Weights of a small GPT-style language model, trained from scratch on English Wikipedia.
Size: 13 layers, width 96, 3 heads of 32, MLP 384 tanh GELU, vocabulary 570, 1.54M parameters.
Architecture: LayerNorm before each block, no biases in attention or MLP, tied embeddings, capped logits.
Training: a variant of SOAP for these matrices, 117M tokens, 3556 steps.
Each number is 128 + 32 x the weight over its row's rms, rounded and kept within 0 to 255. Layers, rows and columns count from 0. Numbers have three digits each. The size before them is the row's rms in percent of the matrix's.

# down: layer 5 MLP down (transposed), 384x96, rms 0.205, rows 13-96, columns 32-63
# up: layer 5 MLP up, 384x96, rms 0.23, rows 14-97, columns 32-63
down13 110:158109091109172122090169175147108099113152137115162143161126136131135107119082160118062154103109
up14 100:121100089088156123115177146154144097222141097090095120139089115148118152160134122115148137102165
down14 098:093123103114056104124136195203093133178126174110096142142146125111158113143133083137147144123186
up15 102:189099160089181087133101060093133124149155087110111118110075119115122173086077107153139082128112
down15 101:135147130130105058107167114067173139127117128163153140101141096124119106180180160158197102171093
up16 105:114078093138114075143143141132113115171131133140146160145095085119140115154129120172157128161133
down16 106:172150125093154168140109193162154164118138180055151124115125159155154156146188125139079143092126
up17 092:115139154162168118091147131148102137123106120068134095132138112126075098089102092062115148146179
down17 098:117147109147167184146125107146159063108116106148103174149116134141138111061200133139145103162148
up18 106:059156104091146069136133180121179103101150138144058098180045100125133073127163145127138137093145
down18 098:129090100185085096106101163142138121105143141152127123120113153118113181115054135179107143104117
up19 079:143101100153159106171161089094103152096155172141128154119089133142170105134158223070174160171109
down19 083:139156112176158141123125129151133124162128099149162108102171140221153113196035129163104087128094
up20 106:130094118156116129102153142134205138138125134104121091116144089099094137146157157133123041170105
down20 099:142130075070150098140134213120162154068144103194104134186146108088109140155122107132115134149132
up21 106:132137097144102119103113151140179104133119126144145126109071172139146135184130169132104191165136
down21 101:171205083113150126156105094128106102059167150116106178196152184153186087139119145083106132072151
up22 096:077149094183124197130134144133149139163146135118161142105091150105144126157119162148149107168098
down22 094:158122176133142087086130109165133160119085163139147155141208154183133159117133088085118191076152
up23 098:112148180168148117105072146093232196151157152182119169110157125137131111152129151109119108186126
down23 095:130141133090138150088141111150054206066133124120141124152079124148134111162095110083109113093114
up24 093:140111174113139155137112129113099153233103173140167086085132123164069074135150141137132150066173
down24 090:125146106080156072228125118135109155097148120081099103135145139177098122096159142168123118129121
up25 088:099090139093130056096110104160133147188226119154090126166060134080095121146101119144125121130093
down25 097:133150139135110121125134123137148116138106132081122132144110125151169130129201080137142165167146
up26 106:076155110155170144098063125173107127111140188144096126131061085122108158130144171139099070112172
down26 113:136154061137122125147137095094065120121090120113078109107173100136129179089138192148078084093103
up27 089:183163106111176116102167204120135180121109125136186077139124138110129120096117094161103121110096
down27 084:114107115121153097100145118176081124067138099180162083104152143158091171077135090083131127113146
up28 098:087104173113145116141121128101140137073143180104121049087139108153142146096119168164134128052093
down28 095:143185130061082127129119081164119107122044118137147105157137115174078146171046111077140106157142
up29 099:160096121148085100133173125108154087122185183122068219185087111147141148105058158087121132159121
down29 088:085151097151135200078116133129104144131139094137126052099136126113135072224151137158131116119102
up30 105:113098141095153069132164139105098106083134155183089108116158148168095139089159102153177144190101
down30 095:137077140114127115089101126150119131161057155119171130133106095133166133129114161161114124133138
up31 090:136106130194174131120169100111180149202090144116144111059107176117087123122103113192135132128111
down31 098:096175130116149160171143177163159098100120163208192071109146129144109117110108137080116153132162
up32 088:146141136078106091077128114109144112216144211121123084128177128133162132112101060135109090165101
down32 099:150110103116162140085128086097106108148074086104117130155112102139103118129091112166129136064061
up33 097:111144091134139122096127157150134161167135139174090112115154110139097103136130112160146047099080
down33 090:084104084070152103156105109130146173137074096129153126152132191157133122112142101125086086094168
up34 100:133153079164096158129173168134144153162203132138108130100127097097168133155126171147168138117137
down34 099:162085146082119168117164129147086124060092076187153143090145140168213125115082122112135149186148
up35 101:119131106068142179162116085114090137184117103107091144117119132071170122134159121114180172107130
down35 101:114152144105149105151064196171168107119138149179144103079163060103187135095107126158114133100121
up36 113:152075161172146138137114128171102166171140149132117182166135147141124151131077149070076089098118
down36 115:132164160134126144118138115130106146156148105064113115116120113157110117073100102187093163151129
up37 096:104146156154141103150154192099116138145102114143102113158119099129054129052081136103109126140077
down37 091:169097150078098182094106096152095156133104097180142145109165156128129129054137117117086150121110
up38 105:152106136144167103081198154107086183122148126118126135131117107090130116124155054171174156135178
down38 107:102114146108120108105171107132109138123123182114176103162195107199164123103178139127114141100097
up39 086:143104157128189201154116147148162159177164115172132164124103160180174145086160150121115095115110
down39 080:079155100148089110113184120160118107107106080129101124095089075124162142110094147120176114171149
up40 099:105129184139179151125098136178155192126126182153173146132119052148120083104130138127099131064107
down40 105:063122062135115118115171081157078082091144142036112088107080110133134145139091130171097155094135
up41 111:173156177107100129150107053089149129092127131117109134143143094130086147121067142213166167098157
down41 104:107177162144102117129116136132169120111140129088124118112165079102142160100121137104139107126142
up42 089:134097145098138078144168140080082121120148151147188110159090112171115120166085139089091120162148
down42 087:107123166155160096117122143114133108088115113094127125096088118172137171085131125164155164158150
up43 105:130148103167136130059141154138126143157171139185150113119102162104172227148150110176162126163150
down43 115:153132174120093071100113064162116120147094072147176116129109134080101172112117141099092135149109
up44 103:093142101068166073072148129113081079160128114183167151189076159133109132137100136096145132146152
down44 108:110096159133129137148071156102161139156130137082134192115179107087074154133171120171051138107113
up45 098:112185135169139154093177154144085175122132097139099118140147072116106116136073170135125119121136
down45 088:129064134139106115138156125166138131080155114152151140172159135141123156160166071119088133154135
up46 094:179115061105136146106147103092085147133152101201097127160026112078171189108058130115126085171108
down46 095:131157136138064163186143134113087114158080137125174125103096143172150173095180155136186162124178
up47 084:124134162162096112132148117120120087183122224116161091152114146190113138147101168107127098085106
down47 083:107165145171154077094130150130097204124073127124125103058120122134058125143159072185143162079146
up48 105:155107062138106122069188161192119145116111128168148149083116074173125160119157142125126081098159
down48 112:120137141136110123134097089139113129157165084143116121136047161175137118100075146103135076104095
up49 104:144159115174082136112106144177182139095121093126164143120112129122136164134142102127132150166089
down49 095:096119118119127100142108135111145131090136152062173111121143172126131111120102129171096086137142
up50 084:108107121081140150082122146134102140126135139118046127118117154154140133137152134068121161123127
down50 083:190145099190105112124094102160169108175125123119172123092100082107162159133106152164156135140176
up51 094:119036124135109195090153157134151211152105158141101101147183202189096167129083095135116169080117
down51 092:167119079114067130149111147155154117112140135121115123038134134101153113168123197136149135077106
up52 099:132168123083185141104104156162120132130191141177087112165149111120158178070112111128156174130127
down52 086:125128117134144174118112100158076107104138106161104151134122184129155177150141156107113137154131
up53 104:224129139127121093120116178124135158174074106119063098089126098149138133173097167152118127127151
down53 110:110100106110146074143126090138166142073175082123187170127107204075119132135067132160129129173110
up54 103:056136120121166073121154113079105143109129219180100100132156094130155128166153110117152145144112
down54 109:172105206170137081108192142149122115113117119161119071111144116113146200181092069156150150050121
up55 094:142137100159134150114158101104117058127131086114112131179168142146101165113118140180158104082084
down55 096:188143086106107055108124145136154176084167143120165079129141117123101120129184090122123063092082
up56 098:102128171164138128133136184179093128110123078088070130164102134121118088136091148165116196114123
down56 100:139137054134168128186065086146140122100084140170166128116214100126156194103035160069135086142152
up57 097:127124126114143115071118177111136159111170143161072169084104073124105101117142033108100117136102
down57 097:141149124085095111168143071147126104170124075148165122124133131128134134113155198134148099167105
up58 105:141127146115105149081167127113064110130096105057098093132137110127105208105132127188146176109139
down58 117:047105155181120172134088102115140137037140137150117151085116168142168145115129137115163137097102
up59 118:128143098114155111101139072149107175161144156123120134188108128159132116082162106179134070142153
down59 116:119114094102070092107153095145124088084106098090225122141102114082121127123147119081176115216162
up60 089:129153134119152127135177160135131108130159102180093123186157181104082165147143156113128147158085
down60 081:117095164114107123141107107148125056142056166070130140088117138090148088120177131164145088090154
up61 107:100095100154085125174196081107142146155160169148116084105172112149130174148121100190100154081096
down61 126:094122160142097146090197194120128048132142153093154082076132126135092091145138041128171160102139
up62 095:146121133179162116107155158110176122152103163098165168154169118117127134135114110099052191143091
down62 105:120141084142169170166129108093110170157112111086180136153080107148093131116144120168091116082143
up63 107:135160122108186107087138125071153112158138112090103112097134165132118080137156095116137114186152
down63 120:175101131183106145100112125127133080136147123148095108146122107125164126193184128110083134142075
up64 108:080145083105128128144134112125094177154170083156153140129142123118172173124178166135131097114044
down64 098:139111148091212117150166059173150187055066131084085100084097187093127037116135086137164166109121
up65 092:111147112108106124099155156051114111157132120158129064141190157168090177134141148101117107139096
down65 086:139136098179091120164154126106162098058112159085124172098102131051140186149104123115159084180126
up66 096:192055086135071126122116143159114085143139100105120165186104046124137116120085131151149127110154
down66 096:115166162171087113166153159118165163141149130105137121120160165119155138184143083142105151131140
up67 106:102160084177188075145117081171151161125154065168173117158169082113184171169124089144081117158145
down67 108:095190120066085081136147090181134111132141069139087109114157109120128190147175087099140169137136
up68 102:077131054098082071140105114142139093161168147125091138136090153125101130134102112085148153162110
down68 103:124090120041164128080118124130102121134095111146129132173110116175090143140134078151097138124064
up69 115:196126157157134098118193156090127122085130174122079168042166150114154128086121144142136092124129
down69 107:104173124149141122133146184123096105200134143121129127114107147114127136180182117131162143107137
up70 098:118145098111150159096117064039141138101123128079153113180145188136157166166142139141171156075177
down70 097:124086200063121111126129137142161182069112117152151074152154142131102154138032076136177158172145
up71 101:140147139146204108081132191093196178166184092132142116120129149088178125141080131142149120127130
down71 087:165079155158087118183080150161121113136160169160098136190123136184019118095123090145093124142084
up72 107:161114084129094078182122183113134149135103090139085163148080147056124106142137176133128141139134
down72 098:129154097079058083101125132168144094110114187108147100133175097147151174135177089165122145099083
up73 115:104156159122108092131126106115184102135160128143134130155081156102095224164137116116167181160141
down73 106:105142104132114172119137182124137053113168113161116103086143107127189116139115101118146150155164
up74 094:160123147065148147008137127144129162125138119087112127118145118138159125121095129133156113117096
down74 088:169142135172131144129157129122083113193149051139088158099128127133172072122120158192102110130137
up75 117:181114188106144088105139121105098200180138119127121168138089140086153157170153162128088147073107
down75 111:117103142146131123179105139153106101143136151162137133126143121146148127134136107166149128166105
up76 098:129148157140085138082128129111118161152151092148190134154136130152124099114101081148168154216116
down76 099:136097101138133130090132111104094087148133116189138150071145126110120171123091133127148152169144
up77 102:100133173125116090137112186126134220190137140123110154134127174151092095102122120167114139092121
down77 088:131096077093144161142126115138086141070130119152152166170157121126152134171097107098177163170151
up78 103:074116136148137099082114119172112095137134231166163123191077120130131101093112135168165120143139
down78 104:091113101172176137114128130168091104092159112115129119069136146105143115115153158138090126111133
up79 098:094099180094130187104033126140101131176119148164106151114111114114172109137143112116144150123156
down79 100:082129109099064111135077126136131147137200114116133112098122161184080113163116160116108093136162
up80 098:134079135138122145098185017116124095098158142142150170105164180104109148156175104134131143166164
down80 089:162149148128150096122129149143122151131168124125143086146141057137098117122123119161075146109097
up81 099:161166148176145104124113112125093161102136078144143115139097122129154117125054114123118099109116
down81 102:086107164130106157115103145110104142112134185108105098144164137161171144184150104116097192156129
up82 099:138173128157123117138154165069140157156109081117133182091097168076103139127160073145091168110062
down82 096:133123145132144137128154051161076086109149111097126168126107100170172079106119104103205117103112
up83 098:073062144145164106148110125127168203120144178124117148156195100134103144157094082136100104116029
down83 100:128211108069074096159086143105141149163134123140096105113071148131143163056137165084101110088096
up84 117:154125181155165228118068098124157140131162083074067120148091093075128128133018127135130111134134
down84 124:135173203170145170170180116134106101151152125106104067154048134127109177111056149105139127124120
up85 098:120110117161122090165195088108131059088135131114141107143152094149074103122144128134118091136114
down85 096:149124160112180112086101143105161153181133059108138162109103117105139125096154149144163122157128
up86 082:102151099062131085118144126150088192121164140103151169110142183135112167122107180098099160117115
down86 075:116140186129116132187153116141160098163062129153097113099131150146163103122120063146123117119097
up87 097:128171107093139148160089071143171097115132112091150157126116142119121127142150125077172181081107
down87 090:147193122123113063118121157113134139138136081161095175133142135103166105166092208139097150181121
up88 106:105121140140131150093200119130070117138126201163077169165114116132111152116133046133105091111096
down88 103:069103149129135114176090197165094134099090089184187128142189137141107145159090107174137138116069
up89 095:165108140161129139158120163117045171146082147121170127131108200175112127108141179111152184112095
down89 087:094133111034129072116203158152091077149127120127100111076121129139160098130102079113087090109197
up90 107:133168040102169182127088137146123173078131094201124144163100142115071120120126068096100107081071
down90 098:065093106177138112093175098161120128098146079110053104130108095166110129110145102158175130160119
up91 102:155148154073130117145064213096133162137147106124161093106082123126101132129106162114120110098067
down91 080:146162136070146094084124133169173159126154172195171154186114102115124087136143112137179095162122
up92 100:115170100151122132106100169122169177132155150183176132147187101178103115109147208098082086171132
down92 101:132151081148129125139159068111133094076097106117078097117078099125118145200151116117111122125129
up93 103:125079172164147113116125077138148129122113090081139132062138146121166106038078130189083107137136
down93 099:171162138121125078124179123075140115116109076156126144077148185131145150097097111125139179086185
up94 100:204157092058136142174115150138181141123083161123094130079116137174163121133089115070187142137109
down94 091:128153091118106127121168171122084115062178141169121112150168212169139141159172113112141161137104
up95 098:120109123112093128048126139131141156119175147094050113155126152085142112139155130155140144163125
down95 101:155140171130098101121093094058122132161112125140095101134078184136200102100129182160093123124139
up96 094:126142154152142138083143097074127168151113170166159107105142133102064162117079102219100173208168
down96 105:127204105111090199104174099143110161087090126134114176163117165151169162116153110089158173123108
up97 097:140138106148137065151223185180138171087135057113091098116067111095129119086195114082137123157133